Weights of a small GPT-style language model, trained from scratch on English Wikipedia.
Size: 8 layers, width 128, 6 heads of 32, MLP 512 squared ReLU, vocabulary 512, 2.26M parameters.
Architecture: no biases in attention or MLP, untied embeddings, local attention windows, value embeddings.
Training: 92M tokens, 5983 steps.
Each number is 500 + 25 x the weight over the matrix's rms, rounded and kept within 0 to 999. Layers, rows and columns count from 0. Numbers have three digits each.

# o: layer 5 attention output (transposed), 192x128, rms 0.128, rows 14-63, columns 64-127
# v: layer 5 attention value, 192x128, rms 0.0866, rows 15-63, columns 64-127
# q: layer 5 attention query, 192x128, rms 0.073, rows 32-82, columns 64-127
# k: layer 5 attention key, 192x128, rms 0.0738, rows 32-81, columns 64-127
o14:471474507480498508507487503494507492521491493497494503462488490478502486514463459520512520515478500484461476498479470500489456501502464493487531487494541478477452473522470482495506471491495489
v15:489485515497498520474484516507507488529518488474496466517499494501530503514469524505507466494484485496485477508501507509498509529484507537484522471491506504494501495494504501503511529503468519
o15:508534482528493532474498524569511491506519495513495494512499485491498439527503482487499475511539476514532492487494498466526503525499528528502549517490524515515498514487506489488482526493526502
v16:503502507517483510519522525513488497476515515480519484501484457508485491477506477520506484491512499466477531462476501490497521472507511531521501519520504495511516502510477532492532511508553458
o16:533504559510517502501517486479513516487450518474493506494499493499522466506477514513500535510468477547505525497576540489533496508473492514511492457487512496461495503517527475506477508491515529
v17:490508502505497532525501517515520500510532498502505475498498537484479501498508482480503505478495481486503502482491510477502504503500503494502495517506518506485464522515478501498497455517483544
o17:506502510524469480486508516478500509478538514535504491482487470537478484457515554465475510490518526453474445476513508470530509491516535448516530528450491491453497524538504509516472519503493515
v18:485504509520501497506427499479480480487513510477529509535444511472525502519487469486480451500509512530519508488492467495533494493491515526485504486508557533509530526500488521496523528513476478
o18:484548506543527533460475502529477480535495513465514510532468516496530395502505476522520527462531528446482482479486497542500548451460539489512513496502540528488467457521507459498517509499509455
v19:496498521511536519510465514501493523495521481542488488535505532500485495514509487466495481504521486534548507490487484496496481509485497516532525510530512482481493508454500510495474524509497479
o19:494532501494485493484527471537450504492488508503501519501514485477479482471516496530454508506498497466431505489495484503487532467503531471449458507491494481500507514482486495505517456489496468
v20:524578462495469474502571508549510493458449496553485443464500472509457504483488500519499500469475501485495523540510512533510496473498491518502498441489524505507526500497523507481470515534514497
o20:525481503475467492527530515473522495524476507523504497506533529496535474476496562502492519489484488519494513509519505460481485516514515508502480451475503535495534518500505504557490496458468503
v21:496456470494519497490505497507498511517468495526450517489482493525535501515477508499515474503528515498467505497499520506508506496505513526479481551498475495512503537492499524486502519504494513
o21:485529503495486506526514502483496468498508492476472455456506484477515516490491526516489449538521520497541509489466482433479500531507480502509465476507518502523516485506508521454510469498504512
v22:529514493502523500487483515472467501534549519496503458503476452498494484522511472481490489528551488552504484479497485487501508487512526484518516489488498516486500479500520502505481495495491485
o22:462507490500457536502523495531479506500503462493525460494507479504482490480453469538490465522453494477471500524533558502480532475522507484465512502508478490526447511513476470502468502502513462
v23:517512484508499502485486506506492487470529492515493434542525501501501505522500470522477531508522511489496509517493507505520466470492504505501508486505516488487512492477512506466511514510498474
o23:515504489528479515469509506495459488526474523508513485490526487516505477512502497512488481542489474464562510504481514500486531506489506535487498462541480512462500508515485491500510486488505469
v24:495480546489483490506540499519527520497454484460489473461490510487523505500474495490483477505474493444498537501505475520491468499535516456496504495490480494496520502527506500513520487518488529
o24:546522470516547482501495488490538496501487498498515460491484510488501581516485527485513485478505510486503480512504491522509454536460502476489522502473471478515526487477481488458520485510466527
v25:514517517518514529511493527552520494465478472486518476509502520500491488481483508484469427526495517486493526514499492500498509504496480505491511496498503477492493500492481513521491519499484486
o25:509532498481461460470483547507510490502499481486459466496524477524494454504485483485457520472507506494511501461500489473503488480510519496488527537509503521513506526498466480487488496491521522
v26:497507536505514497541510478484484500515524470501514508460529487481497487456514528521483479515465490475531496504521529488487464497486491484514513514506495493532475495515516507518498519489537522
o26:511496540445500477501505492511543493566467472469501547506512542460479512504521469491505537539482497507496505537511477496491512505492486459502531529484479474543535491490475486482493533493527494
v27:513447545497487514507489485522495489490505496458496513494525516485513511531480505465498493527516495484474480494467510494483522547499519506519488498490455483517478521476488499505536486501462494
o27:502510504502481491470525498481512518464517483457481496510510481461523527490507470503491510512534490510502484469531511500503482509507507519477534500488437504484504522456518504469498499505492497
v28:501462488503521484470487494461513493497547533507491522478498482488524485507490462526514525520484516474496498486472492482489496504488482487501498498489477496483516516497504495466507500488527513
o28:510480500537511508497494508513477501519472508498460502516497489527516495489508486491507476510507451485547491521503506518497496478522499480475499516557555503542504505497533486474506498502521469
v29:509560474494492471500490518473511467539532482480534485529483465498513497498497470503499495475477514516525542480486476497507466493482498497498473470447524499533531500482493494465509521486547513
o29:472527491480487540492511467514520501491507489461528469500500510538476490503445502500483511460457510520505511533495488518481488488489552472533521517486512527500484519518510497517538506490496497
v30:487552483486505502478487504527516501502490485549497473514457518501515504505487500507513499488516510527493500510511488517494515486509513533455509497514503511512503504485498501504495495500503479
o30:511485485502526494503504540498488477497515511490481516494520510504494492487538482524481470500491479507481532476482502467504509504489475503488430491485503491506480496517497477484511500523486494
v31:496526465485494507493483521534517481488497467560526523513516508489502492479472512543496518492498513498472486496454497478497490497479482524509495519536502489509497499505488471496549530511517467
o31:524475485484476538490517518472450517497501505478481523519497506487480461488505485528515496484474487525509530495488517490507476511483530531487497504489466472483495475492531526515509506500537500
q32:476511515503552468513516495521506483506464515481529490508511548466508491458471513493491441519515498502476517499494513496501497455480500463470536516513506488517496482482488494479493470514492506
k32:511533499482475519488490485482485492511494468476471526536498496543507493498539511487527469511515483478537489540524511507470500532541530512526475518470495504496479540508538506490493503499479474
q33:540442500487502466496496527537496456538500521456518448465543460488453490561507457480498481503540489521494456456493460466508523513486487525521509447472484457512472538439445511429493495482520531
k33:487467478497487492530468537538505512488541506489539546549473489438485429517496445480498522474546500488515469526480479485520474459533517458477486528503425541496515505483523497470517517485512516
q34:537497490508467520495463499543506470523489480486489478496511475488475510523496478456503509467534490491502465495481469468492507518531506528508505466491472510489494543426493529473516533467493498
k34:503487489501515472490541491493484522474490520528493488469508502506489533500499530535502493521474502510484523505527524491514525488484535504505471496485500478527479461524528483478507499502509519
q35:538526504522469576500451448507522517497490463506453523530511470545556564491533520532512581470469501463556474513484473517450521529550460503538406515491507537424453598528556552539483545557510517
k35:528528519510475590469475430453526528532478433527499472516515482566563504516548513508532470443485551457523451566449475545397498588529422508509450493464551514456468546473482538538502481504506410
q36:453492536511499456523493570509496434498495517467542466473479529466461451504447488465459451509507488546470522495511503468532493445452543495487580521511497472559531427474453471471503489473492498
k36:492497477511536475481526535530460497488540544505501502493489511464485485516486488513505531509519466512477532463525510502510515457487510489508511493496484506517498481519518486488501498500493547
q37:536452477539488581473471464528520518485475448514465495513525503512544561535523523504524541475498548470535486523436452497462488552551453503509453480464483538474496542525536511496493539516492487
k37:556516526462471549461491458438530518505498442477479506488507496529541529501548514510538457472487567474542466543475505528448503561524466557525440514479530530460460545510531524493529502503508450
q38:561557503432467534509466468460536550499496490522462564493497456533535570481527477571534523490497540440495492515487468538451527539519483497566443510512537554437457566525559524453470502536485505
k38:555505556457488568466498408490547499514505435492475496500551443534559537486545498525564467453524579447514500566436502571438532521536446533456431530472523511445403563524541519524472520515523443
q39:550542483482446523461503442476543571514507454531470541509476462509542513467525485517499562490473522451536490528497450549482523525508462520533468472464502514475446568507530544476476509521528511
k39:488477488500513472514525538511482484522507522480517455489509503472495497487464520508499494502495493521491522491498515472517526468459521487455509520524482486524522467513491469490502488489515503
q40:531537505485463490471516519467535497475470553451498521468513491525510502522473502495518522504510544487491546540499526511469498491481485482506512515520510457505480466525449469468475518554511534
k40:509515531504502518488508509481465476451490502500482493465486532471484498512506501490498509503496460523508518492537485504507525524476472496491479486513514547482499447499502432500477488494507495
q41:488531529525501501489526500511487498494494482553516538491523494505527494496510546486507503547529478498503543465520495520504463478485519518487492518513492514520480467529541489524500497537553517
k41:479515517488503469451524468536523484515484488480506537462493539505516491488490490506462481508485487508489509532519490499465526521512498482528489487518530481511493480524513486542481499492503464
q42:526493478475478529469550508494502479506466500468531461489468536502433514481503466505485445469501463514494497529544461519462487510512480500526544494516509517487473507533497513472487522497485472
k42:498515493512497472502510480530458530519506469482533502488505491494517504507494497504496531472452518497481572489494486464520506492494493517518522522506475527516511497492493525492523508506474537
q43:468511523558521529502477504518488502473524508522499523483534500525494498507523545463483497545511504505511539481479481486536487502537484526512485507552503515525541492485514528543513519521498526
k43:484480437543472566483494471483504454512464491530489523480457524507494505558529509503491468506494511497513488498519483507487460551476528479492502490502488470485473512492549533503497499500510530
q44:498477525486530520532505504494550493501487511492512450477492507529504526485471479552526497497527526490482483489454506521487500487526471498496507494434545543485465499485519526476517484517465479
k44:511536484467456482518521501492493473419530522450494488503472516505486481490453510469519466500469469476503501499523506495503489521468547536557471475521508532524499478517488486493502491534494503
q45:499517522484491526473472504478493476479498463516510507485529513492530522514473529503481519481498506509475499516511474507495459507542503494489518500487496501484484489515497499473495433509508480
k45:477521511474476452488563506522515517483500478475563528463478515505503494520511505476478492488509462508506496487491510490486505495499500500534480447508496520485499484472452496485529501512532509
q46:493489507485483478532506489470493513503498492480519460533505515536490460491482482510507502492496511512516526507492498481493486550486486440509498497536476532515492524523483509500492510494459442
k46:501474458526517498503512512533486509487501545486466516507455489507515549474507494507489525497487509453517504499514462521488528476469512458520527507525465508470474469521559515494449497474581530
q47:504475497451470505480514491469491490508480464461519469486520495478467491507507476497489484459513558513476472502492479515484500508493490505521547503481510535500522504517501501473478524511481454
k47:501510505489466471487487511553520520496490484480492507490495490498543513487473500486495520496474466492499497507510509476519477487540507479475525484513504493507489515519528492451526472529520498
q48:497509511484522529507520470486543479540527479508505494514551558505523501509509486484497484469484529507493526474521545501510486475495488479509489523510508519478474507495487516511478511470481465
k48:519540519480461513490497497513502486454494477503515503497508506507481543497492518457475542497475508483477512468527520496507497493475492495487526476479480538492483494516526521482461492526505519
q49:489532497513479493480479485508458493494533490509497504487507474497505485498516516488507486495494470483492554517506494507519493477488501526511482471463535504504471529555504513539518487512493496
k49:506507513525498484488496501522546502498517505455501479488514498525533448531490516491501469493500481495503454503511481502508456542512484480538498501498481492499483516475491502514524522490540497
q50:515536502512540535505517485511528499483493524537514475522519471518525472522474500494504527499474541439491538482491474458505485468539524489474469524507488519533475498541492477506488495499502486
k50:513513541513521497516537504529501446479496498505539478505465484509523480482520505510481518545488492512489520510532515493484535501488500492496492526515528499500522507497495509498485521528481455
q51:472512463509478505495498516458489525501519483517468486536539515534508509487513536526478485513459500515511531487461499491484492487485474475527491506513490501474507486513487485474504510498492464
k51:479498532495503519533512533519507509482525508531480477543522475534490486494497538470477447508492438497462480496546497523496512509483523478528494484530476542497514486478462512541545462493502494
q52:519490514480511476514466484496538472501495526519533542508551504514491495466528508525521506467510528479476468529483475507491506480486519500489491485498520514477487506534513502481505535496493569
k52:512488506513492495511511487489557511512512499486512512500519501486517494491495513515489548516508464463478527471508529521497486465500511453497494513526498444495492480485465481494532495489460479
q53:525506505485533528510511496518512499535534512499515466516500535480489522545515488476498485504503480501499527480465461514470550498505522523501489512498499508478508482477514502514518490476513537
k53:509520469461512513521498494489531508524533470500563509501489471529481503447501481500490525501513516488473477540447508479517479482567507505532503506529545506538543536489469527500500484531496492
q54:518508516475470497506487528532502486524560497506459477481492474489503476524480501499547531495516485520502487514480484511523516538501495516475462501482479478503538472462515516542508488513488511
k54:469472475568473528522460520450483473469467491482473528488520493521459499509458499442458507528542506505513482495490487458482513543521478515527497507530501442533510441480451528491480513531527497
q55:515494475554519561501551462497512546494535501526509472511486530491519482495457534520515516488500505501504504508499503500485450499494484524480498484488473533499509478505496506489469541457445511
k55:524473505505525483492542509496488486478457477508534461499479510487483499524516485522498498489498503511515500468496516490476525498499527526501509490531502556510448489505520497516506471520533493
q56:541475502491468487520515481533476504524497509483485492554496498478491503518533490488495493503528516489487491523477517534514473492506481553516490477480530493494453504502501507548523497515568473
k56:527512500476464493518518474522515494470467506499510503462517495522514510474481454535458520502457472496507521495517486473530484528487493503501515531468522461481526468453475524529502505526458486
q57:460502469481482488473489545515468519495526486499475509530493501499497499490495480527473474477483487499520512476470518523498513501493486478520498503520470508474490498491506488546481467527491487
k57:491457494497491506515506486495485523459508524531500493489515495471481513518542469449498523489477507509481494512493478512529509455493482503489525474465504463480467490485503540464521524449510511
q58:492498477526514530467505521549471500513446545488504503475458481523532491541531509502515460508527486532513503450483510460498516532529503521510483554512503522558511455521502519523486468494512474
k58:504538486484513516514498448482485502507505483509493525538491501471503467434535486493471499523534493477494490528519498506501491479478468486504527470450528507505441499526490514532477533485504520
q59:513473476507530466552525509469546475514498529494499482465506476483491499508507512517511503515515514504526465504524540489485488507483498518494486465513523515494493520508489479491474509522470494
k59:494518498484482535473489487479485536474530501473517453529478483510477495468486490479489481548500556501502517529508501463523482517496515528499482495490498525465481484467471447488515476500453534
q60:522488506493493499539519463457520503489488504480515483516514477477474515497469513479478487511495511477508509520463531496502534534542473530494516489482466517494490515521472504519493532510445488
k60:523491500491472495508515511493520534482493532556502521518478533506518494530504508518482520532486489527467466470504507493505504490499477495546496522461489495514511471487504492439563479486479485
q61:485503526508497492483537479471524527496526490495452464534488493513523474508500508484435467488491520483509502506496488518501491495510473475516511527520485502519501479519486479526495509497494479
k61:506453491510503508483509519525480476503532518528451505507526501505514531517515496484515480516511485506501521463556503515474483520503507472531528491558505526506489473490495544497508496509532487
q62:533492502543505502526531492504507509508485517485509455499523482473508524533510478547485488507460521494484468514503501474531517492518528484463501529454540511474500500500484498533531491514526495
k62:510529508494509496460489486489519475480472519510526490513458488485519500497491498527520525507504474540473516478473525530495503479496517518526489491450472465472507486501497523496509484519496459
q63:522456447522542508499506521501536467534483503489507519481522450442472508491483497457497511468494472522511463522483536478500498477530476466502549477490492504525514466435480498468499513494455509
k63:540527479492481466497484504489533501512494516523486491558543476444488489488493509515551489492501510473503509496493465514519469470474500526447493541451534508449486522455487485492546549509456527
v32:488519513541478509438532496507500479559425493493444439524540480482505498533482462479482486464440498521489499513521537499497446483489489481494495463511488491497487493482479522507534538452499438
o32:493494529507528521528506462540497538529530467518508471527496494510480525518487481504504491528523468483502516504500543503491513471492525543488495491546527513520487520506525482497502520504473482
v33:481484457503556511561481491493493591537555552553447515564439466538524490470536472543513542506526513490503472494480445494522571522470506472496473467467455517479511512540512489519490504523533537
o33:550515502459450515523482466489507458545457534485541527523481457465469512477526501493494525550484544531474447532526508494458558515508519468506518425478516546549491480486535506472520492470483500
v34:499469501509520509545560519500497542478496506597490522453485476554466507491496492444488538517484463515518494552493515472498513489463493430497488471591501413483531506528566476472523487509522445
o34:500479480506492526493456479514479518508442460490487564514525462523541515517497463440498451510471471477486501487540502547517506482498505483471496503520479508548492540541488475515490466525497511
v35:477474493447512505515479510505515557532540504524481498540462459521490518470513532525459555525509569509508481491467479514526563528536490495467491479510447541514509480533489504542439497516464550
o35:485487547495484443492452502497482519478500499529533443526500489482484473494489511510484499508516531489510501474464534484549471529504488508531457466508475535528494504477527555522491482505490533
v36:514523504502488511467493491498482481472435480479525469454535491502494527539447527482499481511477498482502515490503526503474436506518495498452521475544488537529503472464494469516514515501534493
o36:496488477474472467506511494537486486532524459509492466522538570522501560514467497476466479491506486460488511472470522519480483492523516511469490546451475462478505478518513502517495519511512504
v37:514510469490531499480519489491528481520495503478482508498472548530493480513509497496484476496508472513495497481525522493505511482519505516464492471543511489508467470482510501497519508476485476
o37:503515508481492511458553531514475541494495543513502481506461473529483509504571525502530466450552518460488482484475486500469497500492509494523491492530547451501522511532525458522483486496517489
v38:509462488516537497482527452527511538485492513524497477505496515514512524575473494473532472485486474495490486484531507476500481524490512489527489523470490484500469506513488513490501463514501478
o38:490469478500503509512506493533503460524507478477457542518540529522492506531500504492489481517506512477493539475492511471485478468555478516510519502506495471477484444479524528477540476479524498
v39:482510532488559512492514489488515492516492482461517512437519506484517475543534527502507479462540467474496515526507505496469486506525498459438513474506509485487504477493520474473523522483503495
o39:517489489513478496490540484468488537493506530479504534489503499470515487503530526502494511493497513501445462510552507460465483525503482528531538517481508495495512490486525463506503493529496490
v40:501511444512498480506531483476543556576478515524455504531523479497549498489483460523533549476488508507477548481485488506506520533528499522492491496476481526491498516526495508462538525476496502
o40:531500498490510509486507515526499478526514550462527502478456516511531493486508493505538505507513527506505490527481481488489500509488528494534477478475563511500466455498523506481551481501484520
v41:492482447476496488501589477468499562558541524545509544454574524535480481474506515475533539525435464517523521507507493501488473520533489494505509495544501484485516518543535491481488525493521462
o41:529473485512520479517518517514504503504511484483525491524470481522482488501500521480501489471491544459529507490502503493480470490483465484507500483522512532486496500545469504528524503528512486
v42:526486486513485484492493511489519481501492481474488523455517541436534483486497461487504434473530467518510530499528495490470487507499466495528485492480515441487462534518514487479511501513483480
o42:481486504479493520472536513470502499455483518494452541499495486494541511537520472521509510506494499499514489503529475487516506481523505488521499508491498490478497465436492507491475540511503491
v43:496522496482506493470516502504492571498513525508499510530479572539502479521490529547499525470432491509495502481530510476493460556527504543522505593466508512483519485536497468496523549499453502
o43:509533477501531491468528496520474521515539515485483498511497482505509461515517514458540520534513544489479509533485448460521500511477501520527494476478562468460513450472461549529470484532491482
v44:516545447517462477457487486518478476490509524496462513514508529516480483498466461532504481527545517524505508480538522475521500469499533565522510481480507491497534477455498531496437507507484500
o44:500486497526513439486495534514518530491486517477527542529475523450489469488525482513453475491540499474516496474438493492535518522489517528516464484513504471485498449482456520545462507542519506
v45:510457484541476487535477511531492498508550516512475450545472428524472516470493456503473509534488522439454493509429509489521563464487537581525470467509509509515521551481503551502480527485483526
o45:501575487529514547533476508521531482490460479535561514521532490508523491466488527496522515489506479555518560498476516501545480499541494463490494486486508522517510469532484507482476472472475513
v46:508544559500499519475498522474485450474500475470462476500535498441478469492479503478504475509501514499491490523504504516504471481529492513474500548468495486482536495544516495480493535466517516
o46:512487485500487482532485474468496537510506495514514479504539480545471464506505530528496506464463480524486457542558481504523515458491532461542518521524482476495507503459510518490503522516477520
v47:523515509482532477493493482533518446484525496478453500531490536513484511501515483509500492486520490542514508457462525468517532493520519506538502489503454499535486498483487539510489469526516476
o47:488470509491434481518488502492504470495509510471495541506519500499524476508537513521481499504464532481505530453481567519537496474496501475483453500462460485483490463524516486484506492487517534
v48:496482500562497515527466503514486494529507478542504463495507476468514494497481520460473492481477492510511512525497505513475487506518472482499481454554484523504496498475480493515542539458521499
o48:474503510505521518530505459535508512482456496467507510519492502496510557487454510487513526497493479472525499525490506495479539462512484504458512473491478530492531503494520488487483514468459495
v49:495521541496441464453519516518518428486475498449508471460495511466488482529478476544464444498515497526470480514522556524491465501525484566535514476475537444546481474496472484503535516493491496
o49:463470517489508555498498532488499481469539479460458489505478523533492432503499503524486509477495543531484481528500493474506523513487518480509520492526514510525508447492495505525480535517426451
v50:522494558503475506485492493537488499491487527450500534555500494520503518488460515514501462504493509523481509489516478506506531471494511491497495518502522459470513532484492543495435476504554500
o50:523497526510508535441522526488474499512482508510463491474537539478500488508471504512486484530537438492458515500507511465468515514467480515472481539498562468508459481491477527512520513495534507
v51:470479507503551481541500529485539495469524469465481490504471474512491496522534470542486471491491493547517503484476515495526471520504501503458478521443481515509505484447455518546485472521477507
o51:482445519541517506520525490462517493485526540500499446504477506481518478453533491546485489493510503509512480503476486522488498476510501493520486503491497538491469489492503472507521495460526498
v52:449465509479520520513491477496476505519461489503540458467537465500501503554481561477519481516519514482487489511501472536491480530507484488439474516503485492472507492501545471475505511501501503
o52:505471484511504528499491552468475560493484521491516513516493530480508463497474463525550511491516552498468455539504501491507438523471485491544495544534519526496533496493478511472495538518479484
v53:492487485542474498507577513495508521481521505555497511491505495534468485502525518485500499506505505506548482505523474475487478496492475504510529461505514502484517510524455454497533458472473485
o53:483472524502512515504495477531533516496501505518500519509515470524525524505508490521510530543449511452530540556508464491457501503489494518517504515490485530477517521499498519547493489525441472
v54:519493467473475477543512521474507536555579498512517500507434456441520483443502504554475529498519534478556529468438438523502503514529491541506485558499458551501505478502466469569509520497474520
o54:471511510524523471505487497469513499429502495497517533520498538491502511449523523556509503491502518503516513481494522501518493490461556480512499446462505484490460501498534511470501448474529513
v55:514515484498516515492430507499551413499472464463508448462466480416518486511533524487453451483504497523499548508482512533497494510493466449428500472476434512497483488499461487522512493488456487
o55:434464529499462502519474496442512516467546484515530466533496493498489512485502495546515544455484519495518490496524506495484500497516496528493476508476445529519483506509493456462531533451459494
v56:508539487493532497448536494470486512481500509526534574483528552531529485479456516533504527484478474529545484478483533496511499537546471466556518552518497504496533516534489522474460546511470470
o56:496472448494534453543483505492464550515489483489423496517515460508544511475480493452517486464500490448516511454469504505522501512503469497490453486509518538463510460493530489487507501495520487
v57:485478542477513507548441503513492526504471504524506453567433474539537530526522546509466512564487495472482506474477497534490486542503505483460545451484489588538509462448493489538492486471466554
o57:473553468518470546447511506541531539490538471500506469462480544480485527475499473532513511500507519493515498478494519453421508514513499474496506481507527486508511499505516499560536474498497549
v58:493467536508509476523517478455486544465511493515490575530506488507517504501520539514549549463496511466496490509492487461501506468465505435491542502479511534470529531560487509488478450489490492
o58:509485523542491520506470501530524435531474530496477480491505497480528497497521493476528539516476489462489517498507472521495486481498490502472565510454520570490495556471492510487528468489528526
v59:486456484536525506510445491512555492503552506486481471540486519455470457471514515475504518509558504509483530488530495501507513509535500480519484487494465512493527479500507518532491457519474487
o59:509512518529496473509482513475465476496494486512537491512480502499466504503471547501500482541476510528494495504478490512535520533519489523501473508465461489486444488510462513436493530446436480
v60:488486503522509500474531525483500578595452523543466509492489461509513495527488490482494532515516572507534476477514446533501494505527480491456520467487491513494517506528550529489504492498492500
o60:518487511495482501506491521507497525518481521489498544530478492518488504521444529563469527501527470511489460525497497518508459516530530481536460467499501540547502546469523542519526508476526490
v61:520498506487491513517504503511509436516547510476477448485495507528471487510505471522476440506532532503523513478460512468531472485496519551506502516488502495519510498519476527505549481483524477
o61:532516508545483499505498492473487482535524475485501508464495483509451461480482477523467519497474517522508464496522519523557545498500511516492492520511486539515476478503528484481462523492510476
v62:517553484556477498509462504471503510528504492521444554537515488507507520490497489504470542521477499471489486476477462509507530451505521494493459560494493541465539533518498544473465466486511547
o62:504473444488494491516478526450505543499513503500498491495510481451485512473478489533478542477500505530489525495553485503526492502485522514494518490435500529553456522487497506482468484482537501
v63:547502483516521493486557523487518466536497454496504523448509549461517454507506486532462548443540465580579429501516518484484477501519498489535497500481525474549503514521496469502522479473437404
o63:510518474460539492524533524468498519444501488496471474562502505498508467469511454487505510499506541465501519524524464451535497520556498489517533510542491533491465574497505484443473494511521417
q64:486512555470543459492504486481529510496452511523524475491508567569515501515466508503508466513471481529453532509515553493530488471516494490490469498509475461494490487552508468511506469511475498
k64:521528485491509563480527464502507466478440455471506525463505455456517520458510509486509513462511500461519516515483489522453493511515441484505486486489509511483486509509523519496502437520520490
q65:513521504490513497482499515508500465506510522454480482457523468484449488541514513481450482532480482450531496491514490480521500497469551444470551508540557415494517493459499470444553517494495515
k65:491529500519477505493528539489494510436498547476488489502452490499436500511502447512464500505495495503545503493518496456501499517529518525512494460478478519527528518495461516528488475511480494
q66:530460448504480533529466523490498502531515496542457517546469474461514496483551487551511547488520524514489476505491469523444502482460471528540486494436462536500467565464494537490470506480536528
k66:518507495495500529510466467477522482532472458497483516506532499532552536481514552488512512470475497482509482543467473538468482508514463490517476519512508487462459508514525514529471529514540501
q67:508492464489495507497513473480559537512500475526495533543489506520519510474524472543526516488483505514482475519489490527458500496499449499515457516465469538477446522535491517517479483503468503
k67:490505527502497533504477478472499472505505489482496513483547532546513482507507519496501505441487479504497496543458508531454495571462459492500488489496514492451508527510485528484472521486545485
q68:527519507490512508520521454497515523499486505489497505493510493509505510477520506494521493479486523500496507520482501513497504483532504507495503506500497505498499496517510513495502461504492506
k68:482486513479528478522513508497475490530512508522493495504501512499494476516496509510491492497494482525503508481511504499514489497477497503495526517505509493521541487492465504483505502510511505
q69:436526591504493484516494517514478478474524539462517494467511500488461478520464551466471489521526454519506528472486539483541490515489542465472549502584504459525531408518530465518515495464475522
k69:463494511505502456472516546525493500482484514532509469500455500461487478510472470497503486602482514501463487460526472457530525474495537528480518474505519509580504466478486492501527475458461522
q70:433465517549503489495536561510464452480522514493524473484512537487456476524462521441467511524491473495507496447552521469523486508500549516500542469558475474549540481486488466541520509451496458
k70:480491501494486491520486472507482463513490466505485513496490492474481516528504489487514478474521473490514506512471498491459477522495524480502496485478487507480487506515508531511508497496515487
q71:544510515516519529497471464494518567513502469501483494517481504521528537469535473499507472455495540478512507521493506515456492492561482520474460494488535530501486510544558512480474509529499497
k71:550532490512485554501482444492548533525495464466478550523537473552554553474531498522548527449468498447533501549463519541467514540553464514540508537487534526446485506529541538474464550536518503
q72:537521532539476490489477577500531509483495486504496469472455501455483493503509517539497544492522489497554521534534498450440507478478477516490525529472545499487501491498473461486496540486510520
k72:510510507533514531499484502489541468471520513485538501536487511465504502498460523516486538512524493489497489528531485437487537522484478513492470531471543475519515517509532525506471490485440478
q73:451505531563500522509480535473492483541509459537484491540478511521499462466540490518493496492539541464517516448509523496499489483520479490520517442478545495512479502487519465480475495482497535
k73:488522483525449498515526488513459509483462475498512517508512548474532519484450524430546518477500482464513493530491456510503533506522524523514539498575546481538449500508508506500527472491480478
q74:504508509518466538488516540537542495510537532521511522533475519494514500498523487541479504528528514489483476532455520490498500521501524536525461477457452499522513514524475473515478484498508467
k74:526524544502471471517533492497493452501505529411534517443541450477444513524498507531536495511504489508495499543442507536472542472486504505514508500516535494516509473498512478499537500516496494
q75:509505486483516491482521498443501496533519460510516506466450521481484494484507512483515509492498491542488487466488542488495484467498506495522545536512433500486477489477537537477469486546503483
k75:526464530461530527485437486527504514503506513555527478486500502457524467516490481517485478462476500526512553530524489510513493533464498475488464521486482502510508504468567467537516513494502462
q76:477505479530516520535493502493471476491482461521520464498491499496466507464490457498532460535494492461480495502510532488493503463482525463511478470542472490510521509507497519493534478477468542
k76:488507472549507508505489510493513454499539488507480479476514526503471448513525521518532488470483468462487513481521509442492490466492489486550487450539507529510469492520432540505460472509487515
q77:472509513468468499501532472477504514477492518496505473513537501488514520487469505528522550525463509443514502493517517487518546533513521505520500472470494496493469452520518524491561507484511484
k77:508523491475548493520517535481505521505553505502489505467549484469502493470508475501484489533452459502472487464523512559475451513511513471473511504487488461500513479504476480486495499511496486
q78:510495515516512524450507509490551516476494464494481438490476480475478533502491476510543479535549495492520509529491490504479458518504462559515481530451515527484470526493489467488450489504514494
k78:502501471480499527496490541496491498465476500498490474529519494496533499494503487522498497484490469531547488519469512454503498494500498516501548536481510505539509499523562482476530493478503451
q79:520498514484505506494524475532538483511503484403458464473475478508519480547509453514470509474470480520506517535485495533474519490524474539506489515529483514493489467498524483553531518442449478
k79:497499538515521500534530479551468481489490516522464476515514521492479489504517543483471489468504503525523488494474509482493501501452469523497531526506472477468509545510504515447541485437516530
q80:452479521479503479474490496499508523510479455449519485514489525518520527480532546512505500458483516507454505494493518512487491480482447477550533522553455471463506522519542474503503548481546498
k80:501481504479506471489487522544514506494497470516481523523521526529526451504522525488518493544513470500501479513486441488495470497492499485529419544496465482493458485556454494506531526494523506
q81:553506488459475520481467443510523510505517499491495538485480522503531484496539486457494479499509505496460523472546534491536509467530544502482485511551504505506508475478484519511485463543531507
k81:481522489472467504508513480510473502490565491537514501491493491484464488501519512536505514498490491525443537508482509528541527511467467488493520475492502488481556463510521537469450576534567542
q82:501495531491538510477426461487470501514493495521500445484512521540505526509490467508503476512479479491536490502514480510520517526488514464505522493497478454456471493505509512471492533500522540